Weights of a small transformer language model: 7 heads of 64.
Each number is 128 + 24 x the weight over the matrix's rms, rounded and kept within 0 to 255. Layers, rows and columns count from 0.

# layer 7 MLP up, 896x224, rms 0.0597, rows 444-503, columns 168-223
[[147 152 116 115 118 112 137 150 171 145 115 129 109  94 156 133 116 100 102  99 105  60  94 131  78 134 106 125 101 147 126 136 113 126 175 142 160 141 112 157 150 137 113  94 134 108 148 159  85 112 125 164 139 106 147 152]
 [139 150 136  83 132 129 147 113 122 100 115 116  86 150 139 152 124 173 106 131 118 137 110 121 142 111 166 140 153 132 130 128 126 112  94 108 143 130 130 144 125 129 117 141  58 116 117 163 109 119 134 107 121 157 133 118]
 [133  70 139 109 148  71 123 161 117 100 148 129 110 149 105 100 171 130 112 109  83 157 141 118 119 134 152 117 130 151 130 108 132 152 105 107 111 110 136 143  71 160 115  96 132 127 150  98  76 146 121 147 161 121 121 122]
 [166  96 198 124 132 137 162  88 126  84 117 132 104  84  89 116 147 133 158  87 120 126 149 143 107 110 119 181 135 126 146 144 125 103 166 139 149 182 112  92 137 153 149 147  52 119  74 171 125 136 112 111 140 163 166 171]
 [108  87 119 134 152 112 143 107 130 163 151 100  93 103 133 147 105 120  93 131 103 112 130 132 113 187 141 125 127  99 105  80 137 159 171 127 151 123 140 137 140 128 136 145 121 103 147 139 154 119  88 149 152 152 132 120]
 [141 132 131  93 108 143  72 103 125 154 157 107 113 147 128 106 116 103 131 106 158 127 111 115 148 116 128  97 158 156 202 137 115  98 182 112  92  83 110 141 132 142  93 132 133 100 141 144 148 132 119 143 148 120 103 122]
 [141 149 143 137 143 112 154  99 117 160 119 113 122 112 117 105  98 140 142 120 117 116 104 176 139 126 153 144 118 132 108 114  98 122 108 144 140 109 183 126  93 133 148 167 135 195 164  90 155 157 159 106 119 154 154 127]
 [160  91 219 149 102 113 133 110  88 125 119 188 150 163  94 114  85 120 111 125 154 164 114 121 145 170 120 117 120 148 109 190 119 128 141 130  95 126 119 131 167 133 118 105 121 127 164  89 118 117 118 106 115 169 171 129]
 [ 92 149 113 141 167 123  89 127  94 142 179 112 128 130 158 172 145 154 144 136 148 126 153 115 115 124 171 121 146 123 107 106  82  52 126 147 131 138 140 146 148 149 127 151 145 144 151 104  97  83  87 118 162 125 142 106]
 [148 134 136 137 121 127 104 122 108 131 137 109 161 144  66 122 168 163 134 161 134 123 116 175 116 147 181 133 122 156 146 120 145 137 150 120 128 126  81 119 130 108 130 158 143 138 136 116 121 144 133 147 107 143  93 140]
 [115 137 123 137 102 140 124 147 106 160  84 139 117  96 144 129 151  89 117 113  83 112 154  91 131 153 124 158 148 119 166 136 129 104 126 102  99 108 142 103 128 141 141 140  99 171 148 100 127 130 124 113 155 129 148 154]
 [ 85 102 143 106 111 131 132 113 148 100 130  81 123 122 137  75 140 182 138  94 125  71 144 121 108 110 128 107 141 146 165 134 124  98 159 102 120 133 144 109 110 187 128 165 145 120 119 138 131 120 103 134 126 168 130 130]
 [120 124 119  91 194 105 116 147 153 121 143 140 154 101 131 176 108 139 134 140  77 102 125 113 115 149 121 120 150 132 160 105 144 191 144 151 129 106 110 122  86 149 133 119 106 168 119 118 100 114 140 136 108  77 138 114]
 [124 129 114 147 122 113  99 175 120 134 131 113 157 115 115 105  59 179 113 132 103 105 128 171 120 116 128 112 147 158 147 125 129 107  82 144 138 142 123 139 131 122 139 133 134 123 132  84 127 108 172 136 118 119 144 157]
 [110 129 194 152 123 159 130  83 108 146 139  93 136 113 117 132 100 105 131 175  91 135 133 143 141 116 136 123 137 132 149 141 112 129 104 158 117  97 161 125  85 134 127  85 101 112 105 148 124 138 166 129 100 126 131 136]
 [123 119 127 119 127 145 149 146 131  80 149 130  91 123 133  98 132 158 152 122 130 110 107 101 116 153  97 121 153 123 122 147 112 134  99 142 151 106 121 151 131 181 126 155 144 163 160 122 101 135 117 161 155 167 121 131]
 [131 137 148 116 118 142 113 136 121 124 144 155  98  66 115 109 113  79 109 131 122 175 150 146 154 114 132 149 165 160 137 121 118  97 143 134 132  78 127 113 131 112 115  90 136 143 118 118  93 125 152 134 165  85  93 122]
 [117  88 114 117 149 144 147 117 117  78  91 123  95  66 170  85 133 143  83 200 145 121 136 120 144 150 144 116 123 111 126 104 129  68 156 121 136 145 127 144 131 189 136 159 127 109 139 103 106 157 132 124 126 147 169 137]
 [118 165 116 116 122 139 119 115 108 123 124 123 101  99 138 121 122 136 124 155 131 136 102 143 150 139  76 111 130 100 161 135 135 187 111 105 118 126 145 141 125 106 119 127 123 137 156 144  96 146 131 124 161 126 109 127]
 [145 131  81 115 141 137  95 146 110 124  95 128 167 134  94 113 121 120 123 149 159  98 102 139 120  89 167 161 122 122 167 135 114 124 150 146 112  97 143 126 167 147 126 102 173 121 131 124 185 134 140 155 157 183 125 133]
 [ 77 105 101 160 144 113 103 146 120 163 108 139 167  99 185  91 142 145 109 119 123 171 130 124 119 112 119 128 160 128 155  88 140  60  91 135 130 145 116 123 170 126 145 127  84 104 144 126 123 125 144  86  81 129  70 121]
 [115 142 209 145 101 155 140 111 146 134 100 138 133 123 138 133 125 121 141 135 124 147 158 143  93 122 148 171 121 110 110 137  96 148 101 120  32 169 135 141 133  66 115 125 110 103 155  99 139 124 139 135 130  84 135 169]
 [137 127 136 140  90 100 114 117 149 151 111 137 163  87 165 125 109 150 147 131 113 149 145 110 133  86 171 117 134 159 132 142 126 123 169 150 192 138  82 142 154 132 124 154 123 107 110 142 126 106  98  65 132 144 166 120]
 [105 119 162 130 109 113 125 128 147 104 143 118  87  91 124 152 145  79 121 106 111 129 121 150 134 146 140 112 146 117 151 191 133 118  96 140 105 129 159  86 149 117 131 102 146 122  73 142 100 144 122 147 122 119 115 135]
 [125 131 124 125  88 112 138 105 154 114 133 127 127 116 154 133 158 121 109 173 137 159  89 141 148 138 140 108 137 176 147 151 123 114  79  84 100 139 108 156  92 114  86 152 152 166 160 160 139 145 124 141 162 149 138 153]
 [106  81  77 110 160 124 117 123 117 109 164 118 147  95 125 125 137 146 129 181 104 113 101 153 171 157 115 164 163 130 134 126 161 132 120 140 116  67  86 144 110 106 174  81 127 121 128 180 163 187 131 125 159 125 106 137]
 [ 65 150 126 157 157 135 157 138 137 129  94 142 123 160  92 113 119 122 133 173 107 147 169 143 130 167 121  94 124 140 109 163 124  74 174 136 126 119 145 103  82 117 146 116 100 107 135 126 162 122  65 153 133 171 116 101]
 [148 144  61 100 109 127 133 107 119  89 116 131 159 130 129 120 133 138 122 138 121 113  79 117 118 113 102 112 144 118 129 113 132 167 115 131 145 101 114 155 149 167  97 121 105 113 145 121 113 108 114 189 134 120 183 149]
 [130 111 157 200 148 100 162 109 117  89 134 121 178 138 100 123 111 156 121 148 171 158 170  79  90  99 106 156 108 146 121  93 119 137 139 132 107 128 159 192  75 119  99 182 129 141 121  95 144 139 153 139 120 114 146 166]
 [113 115 142 135 156 135 146 140  99 115 107 143  98 120 150 106 119 178 137 151 151  83 137  98 108  96 106 132 144 116 137 151 119 149 129  60 105 128 132 132 138 144 105 133 128 111 125 134 125 117 164 120 140 116 139 163]
 [161 149 108 131 138 152 100 147 121 134 140 121 154 132 110 119 148  92  92 159 135 174 101 157  59 117 159 138  80 131 132 137 114 102  94 150 110 118 161  78 155 106 155 156  97 124 151 131 102 154 136 136 133 129 152 172]
 [118 140 167  87 124 138 135  91 124 112  80 127 117 161  95 130 109 142  94 145 102 125 129 140  96 131 158  92 137 138 140  90 162 104 134 159  87 121 119 136 115 122 126 130 121 152 127 134 121 159 145 139  56 163 149 139]
 [163  71 156 154 124 103 134 134 147 118 128 151 160 128  82 141 169 128 135 101 131 144 131 127 127 148 117 123 148 141 133 169 123 163 156  98 215 101 129 116 115 114 137  91 132 110 129 120 105 144 136 142 177 151 153 130]
 [113 148 149 115 166  96 156 126 129 109 116 151 106 104 109 150 136 173 151 162 166 135 104  86 107 132 125 125 145 108 123  96 126 123 144  99 138 102 127 155 137 124 130 136 154 121 132 146  89  90 116 155 133 165 119 107]
 [155 115 125 122 123 144 131 121 127 168 115 130  99 111 138 118  99 145 120 129 149 161  84 131 128 117 133 211  99 127 174 100 102 135 144 119 134 155 143 125 124 146 148  98 123  79 100  98 142 115 114 197 162 174 147 137]
 [117 154 132 130 164 130 124 131 111 141 146 104 112 140 155 143 128 148 139 129 165  69  93 187 149  89 169  73 126 151 140 143 151  88 120 117 155 159 152 142 160 158 103 102 141  78 166 161 155  95 117 150 130  91 134 155]
 [160 117 125 128 181 106 102 121 152 121 151 189 125 120 144 120 128 141 193 162 164 146 143 138 132  99 152  95 110 140  83 154 129 189 108 128 140 102  99 103 130 152  84 124 118  82 147 142 117 106 137 153 128  96 114 144]
 [138 119 126 120 158 144 133 153 133 166 135 142 129 136 124 105 138 136 141 141 127 147 179 121 125 119 119 161  96 122 157 103  96 121 208 114 123 109 104  96 115 133 180 132 133 109 176 128 140 107 119 139  84 135 111 117]
 [106  86 155 123 115 124 162 109 148  65 119 142 140 194 106 106 143 126 113 129 142 125  78 132 112  88  94 115 124 155 153 112 143  91 140 141 151 109 130  82 154 124 142 167 133 121 151  97 139 136 119  98 100 104 155 130]
 [116 115 127 136 133 141 166 146 142 122 162 142 123 108 111 120 109 119  99 118 139 145 130 138 150 121 188 137 102 115 120 106  98 164 128 131 133 134 117 131 105  58 109 115 172 163 119 111  85 164 134 120 115 134 168 151]
 [111 103 125 125  84 149 133 150 140 153  98 120 117 172 161 122 138  65 108 126 118 142 110 135 104 135 108 164 138 124 146  93  85 109 111 104  99 102 149 118 139 133 125 146 131 138  85 152 127 108 110 143 194  86 137 144]
 [137 135 137 148 135 163 126 124 104 113 126 123 137 143  86 122 114  97 159 130 158 117 104 143 128 136 147  93 103  99 124 118 112 110 118 116 111 139 177 130 141 139 123 159 139 151 153 135 126 107 135 138 112 136 117 139]
 [ 93 116 174 161 131 177 101 115 106 148 166  90 127 104 142 146 175 117 134 122 106 114 125 107 128 102 109 124 127 158 160 128 177 124 128 102 140 125 126 136 129 167 141 125 158 128 105 116 105 127 135 157 138 119 159 162]
 [ 98 100 144 147 136 131 120 191 158 135 114 117  79 125 103 109 196 129 109 145 124 129 148 154 130 141 145  97 143 110  71 113 139 115 141  90 127 137 136 108 100 146 127 135 120 101 147 169  94  93 168 115 133 137 128 123]
 [108 130 152 137 102 145 126 149  96 120 156 153  88 123  88 145 137 137  86 150 135 117  96 150 131 124 122 164 120 165 155 124 126  96 164 139  86 181 144  97 162 178 145 108 135 110  97 157 114 147  85 158 135 127 137 137]
 [102  56 131 158 125 140 145 115 157 126 165 120 102 122 115 113 112 150 119 134 128 111 108 105  89 168 147  95 126  90  97 167 108 107 138 115 129 146 143 140 144 147 166 170 129 143 132 139 135 141 140 174 105 157 173 106]
 [151 111 154  98 120 146  84  98 136 151 109 116 144 120 134 157 121 127 114 174 164 158 178 131 132 145 123 113 145 115 126 131 170 112 135 124 138 109 127 121 106 111 162 122 104 113 115 118 107 117 147 123 146  86 145 138]
 [105 122 117 143  87 123 130 127  82 128 157 142 151 134 140 110 125 116  96 104 105 156 136 139 115 104 118 144 134 125 108 141 136 124  93 114 131 107 118 115 156 155 193 127  76  96 125 152 103 154 144 117 123 120 137 196]
 [117 151  85 132  83 110 100 157 128 154 119 113  99 149 155  99  91 197 153 124 110 154 109 137 128 124  90 149 176 144 169 124  89 102  98 144 130 116 111 136 131 107 121 105 190 157 130 147 134 135 127 136 118 132 147 126]
 [131 121 134  85 135 120 146 161 118 127 131 111 114 135 123 138 127 116  59 192 121 141 128  94 142  97 103 121 116  73 121 126 169 134  69 136 152 122 173 147 117 105 141 128 150 140 152 122  93 134 159 129 164 145 135 124]
 [146 154 121  98 144 100 100 103 143 135 131 104 131 105 168 128 165 148 157  96  95 162 130  96  83 165 159 145 122 162 141 159 146 126 144 116 162 143 122 110 128 167 121 127 125 116 106 137 140 128 160 104 148 107 135 143]
 [150 128 123 139 142 132 125 122  90 166 128 117 145 134  69 155 116 144 124 156 137 201 123 137 108 107 138 182 134 154 132  66 143  88  98 136 112 165 166 150 133 103 109 138 107 148 130 110 138  50 122  95  86 101 150 154]
 [150 112 159 126 144 144 110 134 123 101 152 145 101 143 124  89 124 110  91 146 122  95 127 193 114 130 150 121  96 130 143 146 128 112 121 141 121 117 122 156 107 124  68 134 124 101  99 117  85 126 178 133 120 126 132  97]
 [138 123 117 125 130 142 167 113 163 142 156  82  75  85 100 128  94  95 155 125 138 134 106  99 127 112 101 133 117 104 119 159 106 146 110 143 189 110 145 109 135 153 113  80 139 114 143 106  99 119 155 141 115  92 173 124]
 [146 110 136 148 106 119 137 155 142  98 130 100 143  85  65 103 136  97 107 133  97 144  95  90 122 111 126 128 156 178 116 130 154  97 116 145 112 148 110 160 136 103 102 171 170 108 130 161  92 125 161 151 106 128  95 120]
 [129 158 115 122 157 140 155 112 100 123 159 126 124 117 120 118 156 155 147 133 149 139 118 147 139 111 166 116 132 119 148 141 134 121 140 139 144 105 134 116 131 122 142 160 122 144  80  85 128 151 123 133  92 140  99 164]
 [158 136 121  78 123 167 159 111  70 133 115 153 137 113 132 106 147 124 130 150 125 105 123 145 107 136 142 163 132 129 156 130  99 162 142 112  93 104 143 133 145 165 158 138 136 126 140 125 171  93  96 115 101 149 149 121]
 [ 92 122 124 154 137  72 186 183  81 141 118 133 170  94  93  93 100 117 104 155 153 124 153 103 167 154 146  95 136 129 143 165 134  79 129 140 146 125 130 118 139 107 121 142  93 157 167 159 110  88 102 164 122 113 110 120]
 [ 88 132 129 124 121 155 137 136 114 121 139 100 130 103 126  97 129 143 112 119 121 133 118 110 166 108 119 145 115 153 136 120 111  92  79  99 143 163 119 137 134 132 186 139 148 115 109  97 135 128 131  99 117 167 153 136]
 [104 139 143 119 124 106 143 148  80 122 126 124 172 116 128 159 138 145 159 108  74 119 133 154 158 149 124 116 139 116 125 104 164 132 135 159 145 144 168 162 122 102 138 109 133 139 114 167 110  82 105 158 108 173 132  97]]
# layer 7 MLP down (transposed), 896x224, rms 0.0545, rows 444-503, columns 168-223
[[125 159  74  99 186  88 136 103 139  97 122 121 125 110 129 137 141 161 120 104 128  88 153 127 114 156 116  88 104 112 134 133 125 125 125 160 119 157 140  94 132 124 145 130 123 125 116 126 101 138 101 149  99 109 129 103]
 [ 98 138 134 127  78 129 136 134 170 124 131 109 137 134 148 143  93  95 117 165  91 127 132 103 126 135 104 103 152 109 102 155 121 159 200 160  97 109 121 153 114  89 151 146 174 115  98 111 172 122  78 156  89 116 148 158]
 [139 118 158 139 134 141 188 118 148 126 119 116 112  94 174 185 155 122 114 169 156 126 118 128 145 137 145 174 103 115 108 101 109 157 120 100 135 143 134 150 194 164 119 113 137 122 131 103 107 114 104 104 149 154 136 125]
 [140 151 113 162 127 111 101 151 158  96 135 154  71 114 151 116 158 103  95 121 168 116 115 167  87 153 147 137 116 126 142 143 153 127 112  99 104 106  94  67 176 139  86 112  75 108  86 123 190 179 144 149 148 140 127 126]
 [123  91 123 115 205 168 144 167 136 130 167 160 136 104 105 105 180 128 102 135 106 109 118 169 118 132 118 139 158 121 119 175 168 132 150 137 152 130  90 116 151 125 130 125 102 161 128 124 121 107 144 122 163 113 128 127]
 [125 155 139  70 143  94  81 107 154 132 138 169 155  92 163  97 102 105 112 134 149 149  95 143 123 119 124  88 172 104 138 149  91 133 160 119  82  83 147 109  79 145 129 167 131 108 175 139 132 133 163 113  65 139 105 109]
 [153 147 130 117 131 147  99 107 105 124 102 105 109 166 158 105 124 141 127 121 133 115 105  99 144 104  99 128 140 170 132 118 103 144 146 136 164 108  90 125 130 117  93 165 177  59 133 154 153 145 156 126 112  95 122 115]
 [144  89 141 136 159 110  92  71 131 161 160 167 163 142 118 152 146 133 147  95 133 194 174  70 174  96  81 118 131 110 136 110 144 133 129 123 127 162 136 144 136 110 113 101 154 148 138 113 151 110 127 124 162 116 139  94]
 [158  94 147 150 142 112 135 143 124 156 116  95 179 149 148 132 149 148 118 134 104 163 121 117 157 125 128 136 100 134 148 163 137 140 103 144 116  97 111  81 141 110 107 132 131  93 140 104 101 117 116 108 140 121 114  98]
 [130 135 121 161 161 127 149 130  67  97 170 143 138 124 123 136  83  97 111  92 160 163 123  88 154 124 130 177 144 127 107 145 111 146 115 111 154 117 153 151  82 121 148 135 112  68 113 146 101 167 173  98 165  74  95 122]
 [177 125 133 116  84 170 149 102 128 145 152 154 141 131 147 119 104 118 135 132 132 163 199 128 136 136 145 135 155 103 124 139 135 141 128 138 134 148  61 113 104 117 108 114 155 162 112 138 118 112 101 137 138  95 117 140]
 [133 105 128 132 156 101 129 131 158 104 119 160 127 127 142 110 149 173 101 134 117 115 162 159 107 156 126 152 126 110  88 120 163 113 108 145 137 129 114 131  97 129 152 142 120 103 187  88 110 145 138 192 113 135 120  99]
 [119 170 144 115 158 154  90 139  72 145 141 109 156 143  99 136 117 116 119 145 127 136 156 132 147 107 135 155 119 104 120 135 134 135 127 120 131 115 130 103 157 160 132 104 114 159 145  88 180 168 140 143  65 126 139 161]
 [114 123 106 168 135 142 126 161 107 121 130 131 130 130 133 106 118 122 126 139 116  99 148 122 124  82 106 159 151 135  95 123 143  89 152 115 101 114 113  93 133 155 101 146  97 136  83 144 133 100 156 149 107 120 146 155]
 [145 137 159 137 144 124 130 106 119 121 166 154 167 120  82 115 157 139 137  96 122 108 100 123 132 117 114  71 103 116 143 104 115 100  97 144 154 141 120 108 112 152 161  81 150 172 118 155 162 143 111 142 151  61  96 133]
 [149 168 113  91 153 133 122 141 140 109 172 116 140  69 117 112 149 147 137 138 115 134 159 117 170 135 134 119 121 146 163 131 121 130 117 143 103 154 129  91 137 137 147 155 109 120 140 140 145 131 139 170 148 110 120 137]
 [137 127 131 116 133 143 163 102 127 104 147 130  91  85 141 117 121 139 139 199  88 122 122 148 163 102 132 183 104 135 116 116  71  86 128 147  67 119 151  95 132 147 156 160 108 153 122 135  84 104 143  98 196 100 130 110]
 [ 91 153 160 131  86 185  82 155 177 157 121 102  80 148 137 138  80 126 172 149 133  86 150 139 121  79 131 160 170 110 140 164 190  74 123 127 144 168 123 105 120 154 100 121 133  78 142 112 116 128 141 124 153 111 101 147]
 [111 149 114 132 141 154 115 143 128 154 106 172 113 162 141 143  94 117  74 101 129 129 149 148 126 102  82 133  92 111 122 132 147 131 165 141 140 169  76 123 150 106 129 108 126 124 109 110 128 141 120  95 140 106 125  83]
 [153 108 116 153 146  86 121 107 132 174 132 136 132 107 157 157 117 150 111 113 138 162 132 113  93 115 176 143 112 107 151 133  84 136 137  87 128 165 123 106 115  70 138 155 128  78 110 127 168 149 135 131 161 128 108 122]
 [115  93 174 119  79 115 137 101  94 139 144 172 154 170 111 153 142 135 110 127 147 125 125 122 111 120 121 162 138 123 115 109 119  86 136 148 127 139 133  97 125 114 146 122 141 112 130 102 116  94 149 158 119 109 136 117]
 [167 141 112 128 105 139 122 168 135  70 121 111 141 150 174 123 146 127 133 104  87  98 104  93 126 131 117 154 151  98 136 140 145 105 166 147 131 112 164  75 112 123 130 141 168 138 137 126 155 133 128 151 161 138 129  78]
 [120 103 160 173 161 127 100 117  94 154 123 142 156 157 159 106 125 149 111 172 132 145 103 124 105 162 118 104 178 127 125  83 132 121 118 124 107 107  94 150 143 127 146 104 116 183 101 149 114 119 138  99 120 121 138 136]
 [155 121 157 165 138 100 121 147 153 143 146 123 126 171 120 104 131 100 136  99 135 131 102 141 115 109 100 100 156  65 169 109 108 143 138  99 134 132 122 145 131 151 103 151 129 141 143 114 106 140 122 133 156 103 134 101]
 [152 144 134 159 138 115 109 124 163 126  92 127 120  93 139 132 141 175 120 130 136  97 148 121 120 111 103 180 117  89 171 114 139  74 154 161 148 146 189 134 116 147 136 138 102 128 104 124 129 139 138  99 150 167 132 123]
 [148 148 127 108 143 137  88  98 124 130 138  58 107 144 125 105 144 153 122 138 137 140 112 143 109 136 143 131  82 119 103 155 130 187 129 111 112 125 173  84 161  91 110 111  89 125 171 159 135 120 126 133 155 171 129 136]
 [132 140 135 100 119 143 137 121 157 148 131 144 103  98 128 111 103 117 127 183  93 147 176 143 100  88 132 152 113 135 130 150 127 172 144 137  94 130 157  99 129 165 180 180  90 184 139 101 134 139 112 140 101 117 162 121]
 [146 138 157 104 143 122 106 113 111 133  69 167 139 127  93 156 113 148 153 133 145 126 140 130 159 104 142 120  94 153 115 114 100 155  58 110 139 165 123  90 167 123 137 106 124 122 118 111 140 125 139  85 125  89 122 105]
 [157 125 130 107  86 134 162 143 151 110 121 112 132 161 124 149 168  81 140 109 125 149 144 136 112 190  69 131 150 101 139 158 160 149 127 165  98 103 160  89 115 133 131 170 120 101 128 136 167  96 151 127 136  94 104 135]
 [115 159 136 156 109 142 136 135 123 120 143 115 119 113 134 124 147 147 149 171  86 105 106 133 121 100  96 145 146 123 138 149 123 132 129 121 136 123  89 118 106 138 100 114 101 119  78 130 123  99 121 140 155  94 139 137]
 [131 127 178 131  95 100 165 110 173 111  96 179 121 146 121 163 119 114 169 158 140 133 143 143 152 152 112 134 115 138 171 151  99 168 124  94 123  85 119 151  67 137 159 145 103  86 163 109 116 102  70 100 139 187 127  94]
 [196  91 160 108  91  96 127 140 112 143 123 118 116 122  96 120 160 127 118 139 121  83 147  98 116 129 114 144 136 137  83 168 101 122  99 162 134  83 137 139 138 136 128 165 140 100 137 108 121 115 121 110 128  73  98 129]
 [132 134 153 106 177 141 124 106 117 160 121 178 123 154 155  94 141 150 150  94 109 150 135 108 133 110 178  87  86  96 148 142 121 110 143 117 162 113 146 155 117 106 113 163 143 133 104 114 148 138 161 109 110 115 176 110]
 [ 91 119 151 143 170 156 101 117 107 124  90 129 129 117 139 110 151 106  96 108 172 122 160  95 127 134 146 146 103 191 138 136 121 118 144 124 189 131 103 131 113 112 174 163 152 153 110 124 130 117 157 139 161 126 102 136]
 [107 155 125 132 104 129 118 162 143  97  98  81 110  85 120 170 148  76 120 108 111 120 162  85 129 108  89 147 103 150 148 150 135 120 115  81 150 112  95 118 185 173 115 102 127  98  65 120 140 116 129 140 154 200 143 119]
 [ 94 109 143 142  96 174 122 124 178 150 128 123 121 116  82 104 169 137 148 120 134 104 126 155 132 157 111 188 131  99 109 134 127 153 164 146 106 141 116  99  93 156 120 120 164 117 123 164 174 138 150 133 168 126 147 146]
 [155 148 146 144  56 134 122 147 155 128 167 118 152  95 109 114 165 124 142 100 119 162 101 123 162 115 116 133 125 120 103  72  78 171 141 139 125  77 145 110 137 129  90 123 111 106 122 188 168 152 146 158 149 145 162 152]
 [136 140 106 209 129 144 133  98 125 104 109 121 152 131 129 109 110 152 104 157 106 129 126 178 104 119 169 138 163 109  90 158 134 127 105 116 144 120 143 126 105  79 149 111 142  89 142 124 117 152 125  99  97  96 125 159]
 [161  99  83  94 126  83 147  80  84 137 137 126 107 139  93 106 152 124  96 139 120 131 127 103 157 120  79 109  91 108 131 105 147 126 121 152  91 113 159  86 125 140  93 131  91 149 154 142 157 120 102 170 130 122 129  85]
 [122 123 126 122 152 113 131 138 104  86 161 151 128 137 121 112 103 162 146 104 157 101  98 114 167 120 166 102 118 128 137 114 144 112 122 150 149  88 132 128 121 107 103 145 147 106 179 143 158 135 154 105 101 128 141 120]
 [ 88 122 128 135 145 148 173 134 115 106 103 129 113 161 136 141 136 138 149 111 123 140 165 105 143 142 112 164 106 126  58  92 131 126 134 158 101 140 115 110 130 103 114 157 119 138 120 109 140 133 139 101 136 109 153 141]
 [ 96 136 150 154 145  93 140 102 140 132 153 126 148  89 121 136 143 109 125 176 131 103 102 126 134 134 112 156 103  85 141 146 128 144 118 114 129 132 148  96 113 119 100 123  66 148  99 151 133 116 144 110 112 134 140 141]
 [159 117 155 103 122  85 129 127 166 130  93 129 121 134  90 117 133 111 110 108 169 133 104 138 156 117 126 133  90 135 150 137 118 125 134 146 133 109 142 118 174 128 122 101 130 106 156 145 117 145 111 112 105 139 142 172]
 [ 96 110 154 141 114 120  82 136 164 123  95 135 128 155  97 129 120 139 170 149 133 143 111 136 138  84 160 114 116 110 164 124 124 127  91 111 135 157 149 111 120 105 106 103 113  93 112 113 190  62 124 145 102 169 131 161]
 [172 123 125 109 117 133 109  70 114  90 121 124 151 140 107 150 108 147 147  95 141 159 139  93 145 135 139  98 127 150 124 133 122 130 127 129 116 193 135 118 167 126 130 118 105  85 157 131 100 142 112 171 102  90 121 169]
 [118 107 152 149 138 143 141 119 162 138 116 130 140 168 139 104 113 132 108 131 148 141 128 144 157 134 119 135 143 135 103 109  99 144  80 158 109 146 111 176 165 140 112 155  75 161 122 150 119 156 135 108 123 134 124 147]
 [142 137 131 135 152 106 167  53 147 127 111 127 109 139  77 126 151 114 164 126 200 147 149  95  71 127 189 135 125 121  80 130 146 100 118 120 136 114 119 143 192 129 157 155 138 159 103 142 122 124 135 115 121 174 126 125]
 [173 137 134 115  99 152 122 106 119 120 143 153 154 110 137 135 120 112 121 131  90 105 118 113 113 135 101 149 158 119 133 152 118  83 103 155 110 137 120 127 115 109  91 143 124 102  86 123 120 144  89 120 145 135 102 105]
 [154 147  61 153 126 127 131 156 151 128 151 168 106 112 102 166 101 158 137  88  94 150 136 117 145 136 115 113 120 150 123 196 142 109 110 139 113 145 149  88 174  82 117 139 105 104 124 135 142  98  85 167 161 131 141 141]
 [114 108 112 120 137 135  88 160 114  88 127 126 112 134 107 170 164 117 144 140 131 103 142 158 151 109 165 170 115 159 132  95 152 162 131 108 119 144 116 147 118 143 106  97  98  82  90 117 187 125 135 141 144 161 118 101]
 [137 115  93 154  97 154 148 144 148 150 150 100 103 149 119 136 138 137 128 134 127 129 101 147 109 100 149 113 108 131 146  95 157 131 125 146 108 114 130 104 164 158 125 172 107 120 121  70  88 114 132 123 143 123 128 127]
 [129  80 171 155 175 117 136 152 144  94 119 116 137  81 134 110 144 107 114  94 103  96 100 142  98 157 102 106 153 143 117 131 151 101 115  94 153 142 119 162 154 157 125 109 130 129 128 104 123 160 151 140 170 122 126 106]
 [139 145 132 134  97 116 102 119 118 157 116 118 121 114  76 177  92 144 121 100  93 130 140 119 142 135 130  98 155 127 108 137 132 104 135 163 142 139 122 102 115 114 141 131 161 159 107 140  98 115 120 136 115 117 146 132]
 [162  98 173 127 127 142 137 155 112 113 163 144 126 138  86 147 110 133 152 135 118 108 131 128 176 157  82 126 110 144 122 157 115 154 100 114 128 195 128 159 154 140  99  87 135 145 120  85 145 155 154 167 128  98 135 119]
 [105 157 101 119 101 128 121 169 108 136 110 123 150 121 140 101 163 104 107 125 165 124 166 148 108 142  60 108 130 121 140 148 138 128 139  88 151 141 150  83 109 164 115 121 133 114 157 118 165 140 114 119 129 155 119 152]
 [ 80 136 107 143 100 146  55 117 137 128 110 127 144  90 113 143 135 100 133 131 110 111 149 121 116 125 132 156 110 141 120 103 102 137 135 109 158  86 148 146 116 117 122 119  99 141 113 127 223  99 109 157 175 136 118 143]
 [138 146 128 143 124 129 103 145 164 166 110 130 154 111 163 100 156  88 142 110 162 154 116 102 142 114 145 117  88 140 115 119 110 113 116 140 152 117 124 130 167 194 127 113 110  86 168 116 128 132  95 136 140 115 135  96]
 [124  87 104 125 136 119 171 111 136  97 148 140 113 103  72 139 101 120 156 126 122 125 143 105  92 105 164 171 102  72 176 147 105 170 131 174  87 148 120 124 126 163 122 120  70 151 173  86  70 107 108  99 166 144 138 142]
 [ 85 136 160 135 122 144 152 145 115 128  94 120 160  67 137 152 131 114  98 151 128 152 170 142  85 129 167 142 118  79 149 141 138  68  81 134 123 125  90 180 147 121 109 134 108 139 161 113 112 142  82 127 127  94 158 116]
 [129 120  88 169 116 142 114 121 157 137 133 124 119  95 118 114  88 130 104 149  93 136 126 141 123 135  79 126  73  79 136  97 138 119 156 152 103 114 180 111 148 144 189  99 113 146 112 187 138 137 113 140 138 158  90 124]]